Each number is 500 + 25 x the weight over the matrix's rms, rounded and kept within 0 to 999. Layers, rows and columns count from 0. Numbers have three digits each.

# down: layer 6 MLP down (transposed), 512x128, rms 0.0489, rows 118-217, columns 0-63
# up: layer 6 MLP up, 512x128, rms 0.062, rows 119-218, columns 0-63
down118:481489510550511489485516527477488506522529451489541476437449552475466514460472483493548495484504466514483504508501538463490536524481466478506459533514481428475476549438538515543496569514515487
up119:504507469559463516524530527515526540534484487527507518499502491500504494490513500526498518493472507502463515483490510482504552494479536518428513517525491541487551503472446498494496485544519514
down119:435527513489515467507486488491532529518474455524496493487484512526485492506513509509525489516499498460470538425525488532534552482482510567503491495513531512453515483502479478504457486474470509
up120:512484561562470500505502454509522480519501503542557497504471493555467508488508526522500519489541538518479459513540540495504498511518524508522519519494503494496474501486525428551521499505507514
down120:460525496511507541455479445485482471494458480483484503533460543506503467509459509489482468492506498499490504483485521458504473472512500512469479483560504466529518534511508508539531491462465508
up121:474481501483497505468523489470503499500474500505500486507485514502532473492502516493503452515520536470462526517474490550518491476501515498500523503523486490470485480510482485488506506458465502
down121:515549518516518447504515498488518508541435497525474517537501538515482486490541458526524491476502535518537530472500520516509490508466461491491481479512544483515521517489503510527488480516504470
up122:514508514529501452532537545467514511497466514476511494483487496491482493511492496482525494485534495501486484467508494499482509498519520480447512466476508456549508551482469535465493520485454495
down122:504521581529496501467484488462502512485505489495507540508517504471489517493501488490515518474524535531558560515474549514497457526497477518503495520545457492520515515530508499443509447468465499
up123:484496523489529503454520499472487479463467499490483463512511493484548502471471498500541506489495477514530465507484489512493524501524464469514506512498468504531437486500449512500467539469502488
down123:495495486541481518533512472480519482497525496537504528510467494514483481477498505504489449524489519505455491527492529506499494498537568496466468480522518482466538481502517467496508467517483531
up124:492517530507494511488528505497503503537486485483492480530535499488553519465532473500496488485501549501525491479491493505523512490484511506453492494489563497504494507506444487554531497476532502
down124:508515439506477499500490497506514501518501467508507501508518512529495479484547486484461535516505486542544511516503483497498501528483476468494478487482491503483460499489493520492465510515514472
up125:506528495526499537471493554491503466542511500480502525503513503520496478495569443495552523519465507483483456484509483462498531506500488470478521460517568471491532522542528467543488501522507562
down125:459525510488503499473542489517498487511466535487488473500516508519493555507467485503493512495506541521476523483496515504494469464523540476534448472493493515482490444507545500463533508457467494
up126:470497520566514510512467501507536468485488471471466497518498435555502497485550529511479498503524534500488484544476534475478517477506547499522490459551510517508501531471489491467558495510500487
down126:502506525520509507535505529511502474523489478526455494515489500534477484465500461542469498471475565491476470473464517488523459451548518569550460473523482495492476550484502541490494532475446493
up127:492494505532515501535482532496498499502523512527497525531500476500478506490495513555519507503493521489485506506484519476466492542506491478489498474492506473485467487468461482494510485451500510
down127:558455485476518508494506551495478486494488498499478488506501476520495485499496508510492488510485500487489489537507518472480414522495456554489512503491500520503490457492510479496498512478495533
up128:449521513538478475489500544486516510516501480523480508482457483491483484506527509503521476509458466530531535482513462480477499476469496494523500516510459543469489527483501510481481504478480450
down128:476487482453505540492517483501462536541522489531492513530484543477487494488501504515495457518485510472533502487486499489458507497498502521509473524496516484507536510506516507493516474498518487
up129:518547515496502509527507529537488499472497526479540534504495544520531487559516451510493514519510505520497507482495479506488518508525520495506540521486506452498467465488483498477493468490476502
down129:560526467495500510497510473492498470490475501508470505505485534511498492468517455489498471493501507470522463501526500464500456479467501474491529488499490488549519543526498497502525532500496535
up130:502518528550544485527508517521503499514526503504491466485504476509477468513504436524543483504465504454471530521521489485529520489485526464480470520485466486476487482488526461483483475542478502
down130:519513560491518509468483449491505527515464473479489528463465528509483449503510474494471485502496512487530470503527522537487477497482462521461500469486498511508523547505486491496478479475465466
up131:470493467485497477481530450506500529513490489499505483496492482464522494483510508550493465513527535452524529522491500573531512422506484485482476464507511533488507479506541520567493502511483483
down131:460533505494487500496509439461489503529512500474506506493466473510452492516528506541496488518499503517475517537556538481517511480506461496442498487472470472467480494501491528469527488496490490
up132:517453464526484502433490453517507484500501555467504513503524460496544494501567504527517548547503513522469513514471456466483511472496549494506483476539520457507516501502544480523518538513473532
down132:504438473504476497552515502540491484479495555472480517465493521490474494468536529509504553489523508498484519479540477514422460489501516523510523514532482463485496506504488521510494507493461522
up133:532498548514491496470522467468515491487540499480523506509519493497521481536476436483480490491531472494540502484521498539491542449489481509496534525484481528508502508530525505494503510488501480
down133:518473508519511483503533489502484475524518518515525493560504486469513510510496478518524510479519522526539475483501531481446494510469537478510516501514498500540503502526535502516509533509544520
up134:477482463537518486519541494495488515449505504531493520517436506525487490529518515552467502495474516466508466500487495550484501502515499520479470464476495497488483453497450485509506484479473543
down134:471515555548481521487496503499464503521482563481485480505490524467496504458524465469516471519486509493472503520521495500537444513528538486466490541513496508531492482501501488485446511514491506
up135:523525482523505483482529469506531521490473519536515500475535487513463514463524476525532511511492453484524459531483504492544503535502497519489501534510471527485496573497512465570479478518523511
down135:516508507515459467522491544503530528500502472497543494492527493543503525532479501554568500503519477476523488506494510513538510491502481499562468521491505490462509505472463494519475497539516529
up136:499491544532448520505521480495507542489465502466470485509487486491505519497512545490497482528496511527516488487491519474537519477508513480514544539473521499485475531497554506537485520547467455
down136:526452508480542525531500474498511452483473514552543470503502455508457500450505495453513498458455513488441494476462483504496487519536505455438468542479495519514514498508542479531500495485518461
up137:520499514493540523474527492532483453496495519481527483514420455515497469480450507463464500464503508554527460543477494516523514520496546495480498511520525504514501508511479483480501521528494500
down137:515460504488489536498493446497481502449455497505498501522523478471493477488481485512494525538501526506518517531468489509494453542493517558498519455548491514499516492536483525479514476477519476
up138:477490533514491529449531508494534494490514521530476500492447530524490501487533508479482473509523511475481536530524525527526491485499506492457503508543490508503449540465458480529521548511510490
down138:524490507507503497512502481571458487471526507513521519522493490506503514506495502517512474474516514479527472489516523531477485499450495505471510494533495436507513507495489514516453465497489479
up139:498495508507447539478496440503456536492499476485500479494521490523497476458560498504539508493513518500460516536532449478502527506507492520523457470487517515493496498523469490493453543486459554
down139:477463527448495507502497507479499476500436495483552463503515501516539523478493462498489456484525487513496482502481506486462485532519474496466482512477473468530482464508537502541497504490496477
up140:469494539556541506466531480499526498533487500553553533505494469539479484451512478486517496508550571506460502514508497513518522509543496497486541508476471517505476533480508496568512515548451514
down140:475530506528489432523474476499492514481503485499523499494468502521486457462481521461497489480523499491483527469537504491538500481559478526458509517487484540494479473515544553507492458487478462
up141:481559559503490483525473430524506459469516496489481477506518452505504512525529499505525480509447481487488510510517537501478552560511525484509467459514504519533539458488508511493522464544486485
down141:523485461520483502520499508541471491510476523495480537540465492526508526423498470506511492522475484498526499502517494471503499495506486505519506535455494470507511521462537503500481474522513468
up142:530494504508510497472519515483483519505551486522492462483480482490551483512541509462504498544506487509533491520549506512514510522532522548446489467465509511509512478476483493494473514440508488
down142:519532507512463491480477508494507494479488477489491509500518506525483483488510480449511507505495540555525507515488508489473460462500497534451526490504505510490537489473495512540518507457527463
up143:519510522475442508499478526491471491488528500475485487481508469542484485510495534531478513496569513483474547490472455495467530508514463520494439512479489531470480507501483482491500467515480541
down143:518515490482492485520521531490479474471493507512541466494484493538483478509517539482531521522511470474537510497513477531436512538492471483523469479507487505519514491508470462550470531527483507
up144:439514551522507496491500492477527514461509475479539496497532507527500513488526497488500522550512472484519489507472507521508506549492534540529492502484453518505510473488502508503529469506450500
down144:485546487489504463499541497496514498537492513465546500511523491434514510466494468490472500476473515518523502455541487505476482487524539476476490529494488488545496517493539493507511559520503508
up145:540495486541474520472510473436484452469522501539512503515458473484527501526495522489528494541502501508443488514499462463513518466523553465471509483502507461451505514480477449509513512490492526
down145:467500466524520495527525514516517513513480501529513483433475496497493538574502476508526480490534477514527498488503491513475480478504474505486495519485488496473544493480482480502513471512502498
up146:533496537507510474505500507485511444518495475485480473507520487500471514523517527523526507506478468468548508478533515523467501483496542538513506510498564504484534523505500519516486482484493516
down146:521491448521487517463513476506482503514483516492437506487527515489491503470487462459514508472503510473506542523468516474515486492471512496512491474487484450542500475468523531447497473489476488
up147:509534488462484477509511519469504525464506500497503460514483477529487531473504517511511481494506489509546499477476476523520510492488575520482483503463504512526483449572524486479475468557448537
down147:464545487536498490482515498520517518491490551526434520479490530492503512508487502480485473448480439499502539474533548503522499494517499425524501538507507468494487478509528502466524480479492510
up148:478517496553497532515544471506464482491509477505502506482530491511499524518501494452509498467484479521508499486539479498557507508486490513545528477525488487484478527532541499489468511493469482
down148:529551523536543536526522477514503541505529504548493445481522492502511503567511498475500465505534530498525447442512518464482483492492497553502530463454523513531500496525500492462501486522469511
up149:493507486493495486474556520493499513503534496487518488495493539470511486490472497520501503498475515471478468512501478495501493518510504527497515488507521470477530500462485532502502472527504516
down149:530517473474487492534510488470467516514480516516478496522463472504488486482489494536507429522510498499483479521520515464513470503443498504512496508539483518498505527502461500526487490523530482
up150:475456509545494557524523460519490514411460537452488512483508555498488488508545498476491546490460516479540517486515504519548506508503486479516507459517467488489483518473501535495474557497477490
down150:520489533493509541499513499500511504510530467473508490500514524513507510487475494502492472523482535495497506465426493466471448501506486513457514466476541495506550505498456510533520487551526479
up151:538499528505513540459496505517510523492529511531526472475491484498499508510494518471489458521514514471493449454528514517527516505469478512494462431504493500467521482506447479523485525486519506
down151:515493510518452512482480483500472532490499512486493471461471524500500518518512543486472487513499492442509526525483480543513465491503490506527524476436476474514490491557514513517482499475534469
up152:483496489534476515488495437495483526461502468543481500459510491503507488528537544525539520475504518477497510469512463563499521473501472471521506504485524480462472482504503506494490545512481515
down152:513472477468491461502528492462514534489478532530474505512535459508490523484543497489484540517501488493490477492474499498437532491497517539468526518501505521550527509533521480505498499493525472
up153:512473456468487449519477513506507513509463529528516468485494515506513473499505488495517533470465494512533521467502517467465502488454473539526491497488515470516502515495534500523494481508473533
down153:431506499470528480524525507494508492477501493457521524475506517476497508486459497523485500522544481469490489493532499512485470536531513480491475499506445530507470495513488548479509509489507483
up154:484515462470491533509519505502502486473500456499506473489512502487493523492512514506480470523501527484494475493468507478530509484508502493484488497504441543529499486527489540478491507497504559
down154:546449523510474514484497417512491495528529521498513495552484521474525504525497505527474522532522493532541499531522507489502469497496498461506514526508484535521495497518504460512492460549491506
up155:512469477519494522471524481493502483472530492475489516542508502521528485475496507504512475536458529535484503505521467487478486465494533491540521540550489465484499485504442515512480497476491526
down155:524547507499477543521506488470479475461506524505508517569520493520468513540490500522498478490496512539533491553481455493507454491498528522519470515525491504500517521499531489498501443489513486
up156:478504503484494496507483468507502461476531497493530535525528476494536475492508469486493487532503520493456501524479525463484490424459483509501496481479500515464479551505470528528516513530525504
down156:520542463521525537507528503547509458494506508539461536539483519495554495495517507472465488487485521484478488490498528469479473470484476527514481480516511472472509503517498528495546544443501474
up157:533507486502484497521506462485509499447506500566482468505495455541464518448513546480477544541539471534473492523473544495511513510479494507517496500489509534463440552512516515488508519518533462
down157:506534517500503531511475531510488455471490469526474460529527524532509529535479469479506573520530532514486502522512469486500464486486504517527517508532481479476456531476522489509516510471519497
up158:510533540515500485473497473496454521476509498531522483506464438537505510515482527504501517484512497506477509531487487506468503508511517475523516516507530536528488505492497516519502517529522459
down158:494492512454523495505528513517493495514479499515482534523470470473515496497515496450496517496461532476528480484521511444488498502454478492507513500502473505455502482540496489496496480473494512
up159:522471503571502518475562453501493495488506504537522481497475444463489508508500510488486516501547474499512490539490508505491533565474551497534500501531476544428457532497492496488498459529516534
down159:544463469501499485465560481550527520514489495497440525502562488509528551529505511467494505510492452547489502478469442489542475496500536510534519528496499494475501470528577531515443452529542528
up160:486493487482483494428525483482549457464550509442521529479525490517474500509548477502516486512479516498516488534488516450522474460523531459490518491460502488491481503482509516478542513484473509
down160:471531518497466509489490519539500475486547526447477557485542526481466516551513510485503527538468533465510446524501507472500423471486508498513522509498486484485468516499523482481530525480492513
up161:552474453502466500465477488488483489533501460545490507532545499514508506535472529549491498497480470469536516506526475515469507455483523491492494492507476500527509511506490479511510505510528516
down161:509493491514484492505481484502462485551469499489510478577475536483430482518523496500497493508491482480498492505492475487476525472479513495519501492478476535523479494486519514469490471512478487
up162:459444530509490501475488476505510531516477475511519494496492492481542481474525464509508501506493522510493481494508506538525506499511532512532472487470520545512468443456481461492467498485513508
down162:503491498506471523468499514479453536558499524520507491501502521514490471540518499454451506471491524511485481520536491533517531516493483509477518511532557480516511468490483465473441468448485496
up163:518495489518522468474477470432511495526485500516478503493531517517505544494526413543511515503479459498539533472489477453491515528531472510515489522566516493541489505504474497513486508530502520
down163:479488503487478481488481505494504539491449507500485510468542499540486481521526477534509524560496499515452451516534533507514487540501481500488531499469498496483490540517473507503510481508444550
up164:481518513533485520462489451506454459503466509492487464491518531480498504494512499494543516498561454478517500504495482435516537467497531496494501517492482529460511518485540484499490493516514469
down164:524477529488482512482532455464485487500534516515470521491458527472490527474490489511457463469491501458509488513513491500492466505523532472519451469484496499515490556507475527479511485514506520
up165:531473489518436491535486528476485484495497523499516519484549510528492522529509503535521487557494482514470482480540532480513515464500538508510467525494509460470501491492454490472516487497487518
down165:456526499504458499493492482521467531506503501514535525465468468496520531494470490512475467523538520506500481468518505483531472465506500509517470460509525528464519493479518541539499553506488516
up166:505495541516533540461492517499527472491521470521532526501482496485478528493445494496520499547500470446520521474504499527503529531477459499499504480499506472451504474517507485483472494468491474
down166:526531467481515455478518511484472534458491464504519500520511509513462432507507492510519530451477485556490509500536522510494459516511524535515464531512484486538470486492506503474445497498487523
up167:477511474497479505478494507455498509505484452538487501527488488503497464487504516513514493491527476520502534496515491517507510495493488503543495529452489532479475512514508506466487545519474491
down167:507482481504510514519536499546504504523519528535516492512511506488485495492495501516526446499479515470493484472491546522469488488470516521490496507528512453523510507485500473548530469502486496
up168:451524543504534518499497490441535502485534521498505490505516524503504518464524504472461463504503514471506496507503474487520509518538548503485527508537495550505478472469511505535518469486522494
down168:478534510512523499514518494487516470472476489513535478531484490506499451474497495421487477477498521486518511488492515500524504529506520471503512512519512514453467501479508581522527444531496459
up169:484477512487466543473483456505489479499555494458538502523512533480516527536494548463468488486458490474525507480488450507530521474476486517458499491536503581488508517484518507516486521557520472
down169:522501516487536436527559496478518513494468482555477486453483485494499497483507532499486494501531513516467488516517492457482444505556508462518514501480537479507473477503448482497500464441470481
up170:492529494544476511480486484478492489480541502485482479481509481514544516513515544554523492474465541503509475469512517516505495482535492459532487530496499491513478493507522486474474570497509506
down170:514555476489506546497477498488469518538474507528496503545540482500514512487533525451529519484464482521455471497503493495504458502516539554533469542477495505491478541492474486529511462506487505
up171:497508492486536473509515498538516522572488506506480507511497491501487467499480481522519501511507458508479466545516498489508493523505473509535509505473524474493442522490435492489477510492532517
down171:520488490487502476523522459512486472502535501535509462476501498492477543522495477498493501476500455511478476514516526473512466527485463516465503500558490468515519520496498461530545495503521531
up172:486504476539508513513507472495527527492501516454517471509471499506507479515505523479554490526468488517509479522476508528518493485469518508494497491500520539458492556485468503469498462492509517
down172:510503479517514476456457511492479467537518479474504521541529526516504498500466519496484493473475497509502481498508470473511444521482492543445446501509466480461501493518513530464484496529528521
up173:497437505505479494484519488483503501523513527526525464495510484455503529513484506516534460520492481462497484511475563520544503468481519492462488454506531499439436554493487503488540512479492480
down173:442471503497487517483464512498492474526525488517501545492477476508525544502472525539474520512480505500504525493537486504497511508472529438510500542535497481516520485425491475505513522486505501
up174:453506551468532530485491498478519475486469456524498502478517476511503530495525506509509480513545508497526482476493468495458528482484502491528515480475474507529519482494476507516517490509482572
down174:504458467539487487534478495497528543478497474492507485534473506479490500495516485526521481498502516515495525482513520529522538480515546506482559462526506502466492474530529523531493504454502552
up175:499531508501480515524520472468498487456513500508486516514527518473494536478509519480474504516543485496502494495478524439493523476532479523510552489488496520468487505544495450488461473499473551
down175:529442498502494477519528493484488528508536487487494481493540559472507513523509496475477532503502490531487471496524503546483466497429502521528492557471512490481496518493492516517488469472506511
up176:506467475534476495507517465470499446509469485536491506529522473456487503505510529520501509525515514448460534477516516458538504477502510505465484492502530459467482510516480452549500521523527531
down176:463489549500509491480528545478484512507523494490484538533510522485479520486517492520484497500478530524479463476516469499534492499480497472474492477512505491492459544500489469493488497497529506
up177:507482539481533539472535495464485503525466537487470491489505490555502513519541482506464482512502517512471450532544513525509529489474473531480561481521519516517495509505479514530482506460508509
down177:482467500517501478555500499458504497517501498502456479483509459453506527499568499489528505524484456485498476498473564512538477505451472503523512489483529526443489488454494539479497522501538532
up178:469451553544462481505501517473566526544491454524498532485502514460535479532521523525521475519519491522493478474471528477503500501478510501491494486505481502481462512481509512504500512495512499
down178:572499475486477514454482493471519478519501463513477481490492476479447521489469459526502483496462537485510532527489461501504498513501477484486533477554528516462459494487496499492543470504506486
up179:515516506505525505465545523417502547491486534509465516508446491466534508501484499513530561518487520541481527482505501507497529482506504484480487520511523526558516468488485477539478440518490538
down179:502502504505472502500493517492459459529470482516444515529497456550542506492519468527538508455548523508547498486517513452572533479505529501493494503503489486512510539532514500520475460521496459
up180:483470496527473520478519534504523491462488496541523488518546511511499475467525502494512495503507456543474499471505495464479497525532534505513528492501508478465459486497535504521505457503480532
down180:508494519549523496463508484490466532491476466520505480512463506488481485481469519493522532486479529472483542510511476476498482492504485533549492593483466504506501481525518499466477515474496456
up181:536512498478495498476504479514472507507513540481528483480465520494494511469495475540471490498526564444509443555506466532502517479489468451486524477489521451472522496501482486479532528458506516
down181:489515523507522525523546450531506474514483520507546493464499567500513497469540452504506505509514504485518505502575491512524514501493489503515500531521502482522515506515554508496512521520554510
up182:487529471518520464508502466515459548461523493518468520502518514512536544502539481514555518482531485525530520532499505518496492493513489499494500505503506512485474491500499518483474488521482446
down182:504499479509518475510471547461538522509512486486532486510521468498474498515468550489481478522474534522484473456529498488492450464456499516492492510505488522488501514494500497507529523488513539
up183:504553532502497509519520486483531526490549456510497473506464499492540536553537503512514457500527524478512495518497461457539521454505494510501521525484544508515485499452514556475509475498497509
down183:536504489500497481489493506481514498505484505495504516529445517492520502519493508522505511467487491502545493516523492513496454487553482482472512500534447488480508562522491520550454476497490508
up184:514472521528497507493505503513532537492507545535453497475449517501511512525505426506500456503468494515563474598504447547505498497529553482486491516465503524475487458511467524536516506531484465
down184:481508527539509474498458472498498442487470465499445474487532537463453479514480489484514509498501505495479522502486526527498517494526540437474449539474543503494492489513491491532496492505488555
up185:504511512476489486502521536466547430509516485520507498508515471512513521519540493463478529490506442523490469481493507510475531528513481512484527520487467454528522476471511483510520510532521494
down185:497505498492484465444483533513499494511468500480501499563501507528519518505520452485462500502470476527477506511500497509476501539508516511515524514460525508508506507498510499496515498505518493
up186:489488513469465511480529502507478463490509498499548490489529512510475507525493521522482532513498471459500543548472493476462519484491539497503514466517486509444523547493518512522492490484511515
down186:512470503505514480508521521515483500523524499480458506499476505491462488500512492565537532474463543503518500493485544494464468480509485477482490508493491492473508488505505525529499483493512530
up187:477531445508481478463506494508520488492523512481493510467470514511529496517487490502473501478526481520497533530472518508497504502494527480501499495474491493513512571465474461448496472528458502
down187:495505499510514472462477475488466509543496514488504493488482492490425468530459482466505524481499535500501512468467532473476479505490479490515522550525430471587488502549514531475499505488522488
up188:483480525564453487502507474474536437481523502496496518526468511526489498524499523495500534496520506530495463528515487459519497516497483525482488475462482515482475442518482468507507478467485496
down188:502491484500449499550508490493514493536472477437488487523468459516493488509482470520478488493515471543523540549536507482482488509510474478468480514468476508483491479533487468522511483490496560
up189:453524535529526494502513473482528471471505519516509475479506477521481481516467501517505486492516496489523462528483550488498541552521552523513531491492510470505454513537523476489487464459493462
down189:538506474470509514480489489508512519498522450523529474485485510535533467508488480463491462549510515517466492463490518503501463477469492514528538473469505472533497575482481477484515540534516483
up190:488489446529503514504539503496503508489523472535465487516504472521481492483515469475477522496522510535488557488528492504487498512479465510535506548508495510483499537476481507495498509456498553
down190:493521446467504534457499452509479473494470506462553490494497460530517447483513511497456495492471522525509533500484485501516439518510461488490531526490465512483517515505504467508468523480513526
up191:516526493497529514471536526503472488480514523508505482475514517516502473487468475508542489495505501453508487496467479461538509467506505473462506550525501498510482562539460492492468484467521467
down191:486484449491509496501544505515530455575458499508458506528477507506514515506507508493486466489516478507482503508516511472470534549505488507514518504539493496531505453501522492500478505500524514
up192:528520494481487501450495504477561505498538516511481487501519510508469492472492467492460501518497484536474522485468502543507528495471530548479509504485522470493482483503514496525496477515501495
down192:515492517528497481515489492470496523495504499455505518513514487514486518499536499527507505497482566497520508489495534497485497478549468537502508475515527491519480555462507526538490476483534504
up193:510544553553518490504510485460494544509508491552519483494512539505485517544508458489510497521461490476533495475516522507508494487472467483513513520507480485491443532532472510519475515448536456
down193:523513498530515485508523493535503506482519499506540459483471474479546501504441504526497522478524536534520492547431492487531481497518517542430544494487496537523492491501495445487513483498531502
up194:503456532551529551481512493525476483487531496506505488522500471488495487497517417506488489516462456526507497501461456544488517472551496504484537518476506541525428502473511533562509501475494529
down194:508593510525495476515523514485476530487485528496469540493533513498493497480445570464537539519509471518464517540495551485523449488528506504498502492496506500508520524517492454479453485498482481
up195:482541489556499512494506481491502530507525475449509462486485506495516457462488468460502487509560536547499523561505537480506523477501504493483532547501515514469461487510519496431469490472447490
down195:514503477478509503494490483504481507564498520498505478436485476542467486535511494492469490488462532481509484553476447510472501485511485477528489525472525487472493508523455504504515541505473511
up196:467530493466487524512499524509491506448513510503500512492514499490498547480446437506534552465527501522489553476508461519465519531550510485435471527463536476505462513496492455537505530534485536
down196:528508497500466506522457489510471504528475537492520539498485506524480500520491506454469515472484531484486521517517495518542485481507480517495500458509452503461511512457528456490518466501502485
up197:498495508476476527505504508489467544480522486502525472489531562488476510533505493507530502525490493507557507507478527496466506522488485487447501487478506472538498489462518512547510523481514541
down197:473503524501483540512498566518492463526526514515506500497537488486491479509469523542521492453459527466494477474501498477497491499459521513480522493460493487482511516476489519537529488525503480
up198:473494489519515473509501500470491481489503565472475497494500511541523524503465489484529483497527500531514497548455511480529508462491492476461486470462503514451473516492529462509516468518510505
down198:498492495479491522496496514484485503520525505489532495484436480476507505512493480500494497514507504509529502518537529461426480517471447474493524529550533501490494458498473521509517484511543493
up199:521475485512529479498493523489532505509473479506510517492464504481474482502539479473508488477483496471546480496483465504488494480484493481452509481523496506509479485484547500482474546525528500
down199:459495513512476501485499489504506508493509475461561498476481484476503500487526500530513514476514503468555511513480513514518482496498508538518463450436488481511485501505507502522491452474524495
up200:499522487457474531510501465480500460470529484512459471502484490494480498477507533474509447513508476504495502506485516467493516510493478528503504508457544496462511526453466506482508493536504491
down200:500520484527500482510541516523485524463489473488495492506488495479486505513534509443487521466491489528516498503509490502533492503479498503515460502517544492514503492477492519494498418453465483
up201:479529493491477522518517532507524488508527503474462491524516532513510509469534499492481486495524523479468484465463464464533503435479455498497522516519487475489537473484521486494497508473470497
down201:578531480505521525472460453496474503512499502491468529530525523508479496495517515481481546535536484490489505521513516476497486506487488529512499471502510480517522564509548530485524498486522554
up202:496506499492491516545515505478483440489511498490533510502502542491492560519495515501472477506515456526487526501495473475497486484521473478500487490479509533464486490504492507507472468451477513
down202:502522490494478515523525479475461520519478495496498552480487543474428469511545480489452539511458547495493484495524487500486466504479447505496507528510448482550515511513507495509481501515497474
up203:492537495504504473512544491471474487470507483497540507510540485510508503520521503520512521499518544473484525487487492477491507467497482489474522492501481486494483449515514517520507498478485528
down203:488496534502516526480472466490506483492480506509449509513534522506503495496512522511500478518463508482521478543492494430497456513524452489505526509483480453512483516526490462518511474456502460
up204:498489472529440534471567502465453449460532498508509464511508517522493521530475515494495510490503491498512574505519513514479494521495468512524515494510488496457473498475461507520549462450479495
down204:517545482473523504491572469528518477472512499513484465503486476489470502507480495499552517514480566491511506521470507469515493512558474508491508523486484491476501509493521463498527512525532521
up205:498475562553474508512485467490481485511480456500473505478489471512544508466504506475523506461499484482495564511495506473513519521537536478494558521490525463524491471443481499488525458502497524
down205:517519497481556468513497495500508493538520491492496521491488461457497505506460509501491505528518533503528487460494497502505481485511498512460490505507524485476483452534518534436497492552547494
up206:496489442487457548519531524489500554457529504545493496510532523497460489481517510513547454507457478479513519485510508545493537515530461533493508496540493503495427495532505475491487489495496491
down206:520479450481507501551537478499490525424474495521495504494509503482485507479502508490551512471474506523450506522510485529479504523516458544490485511502520501498510463472497457524471503537529488
up207:530484483498493523464506500441456518491483517551491485504510495556488546491495502467497482500509485527531467503486465516483521524474498506485530498499531521479479491498486508513444523520483465
down207:477471474495488504532478468511501488514477491491504504460538510514557503524531512476515497481501523556492488497479508477474466493483476445508485475519474478477501536547528488495467504500510517
up208:490525481517479548546467498459501459466522546514522463495477497499500515484496496486530445573561506520502532508518505514510519531492520492481527500523485497537462492500492451533505494507514505
down208:498435511504477489575439495515527501470490506551536471490477476529516516519519523475544501496538475546538525525494488534497503532471521462509525487499471513485509495491505500522503494505571531
up209:512566549530493535476476500494508542489556516538553495508515501517493486528520416513493469485554514490508528505490514473489487519500528494494500479455509547448453512541516510515526476537512492
down209:549477506489480496467489505478409546523458526497499462490489464507479484495481493517477524514481470467529562526475516510510503503480500521501517484535487489501538496470522518544528479479539501
up210:504534469490531495512509507465507489517509508512493449474486473544503486502519526452504489482546481496532513488526480525516488509503500496528524489500487468511479510530521499502504517499452500
down210:485503523528549461486542494523516497511503511536545516489499493501536481511461506537554506485539565532464484480534508483516429505483527460538505504475500493509492508548518481518508504526525489
up211:450506537539501520492543480546483525487520467547497479502519459500512525506518521473513465501529502503513501497463505490535511491482500542490453499526491485518514521551486458477510455511501473
down211:501518507508528528484502497525522532508499511524534527514518494466529546505502528491507516486463539495546492533494532567488498503491518516490486496516549517468500453457474465487521490506448466
up212:539553461529451511485496511520518531476470479494528518498536496524460499530479518516551499498553500523479532516519519536497519474555560502492507529516510527503428528484488511471487580497548522
down212:491520486465488470529469511490496464503454488502498525493485480471486470442525494481523493488521444498503487514500506516462470498493459457502460508474515516478478508495526517503434450493495464
up213:473471509515455544454510468474526485460519498536533500494502494483541529498514486532491491550527467533499512503458500516509552449507538461494527492506544486464473545486464445539463474498482554
down213:469499509486518492539499490517512550504556495509521505431493500478496512484515494510526507557541482526496516515502524505496430470518512478509498507468525514433502523474508449528501508519509502
up214:527460524508510501497487480503499535464530508482512536501504482485494543476533504504479531489498537526523480490505465475546526476530526528480488501487544515527504530476460496486510535466528511
down214:485514510507470520478562511499486517506489439480495484493503552506485462509523496501488516506464542492491526484526493535532469483511473501529500483474477526501496506549537478499474496482488442
up215:521520511492500491455523442467487449496519525522485466499449538504474532467482496540525525468457509500472490486516488492508512520488523482487531520486514477526535493516510489485514520496519502
down215:496495513515509495473533548493514467503528472529531522506513486508531512520502493499486507490503499488548495525470484489529465493485465513497516489512465536469519523524489469519470461513526515
up216:550503499479483514474520479507479476515490524465497503516525509512524493509529473456510502442475488504517493528498515507516527496522558506480475477547517535498489540488517508463501542498506473
down216:503485529497492479507543475481497484510507493503483513540515493504500488470489526519495506494492479480472534496524525544480431490490495472503524457490476461491490488522523446522550463477492540
up217:486499501515457519490496477511487509509559498490489486496473497506506481529513474505515478526528457495483550505516478520511532522477519531500493483474532511475498486532507501457501512459489521
down217:502502501486515482507494485513490469495529494517467492499492538529516473471529494495489513478482510506519487476501531464485472541507532464548503535516541513512517536513496483536489535530483512
up218:501486525514494505455482529539521514485522498489531469515535476529513505519532468515495488479465451509509500517485517481501535425496494464490504531500465497518492481490511465479502471471515465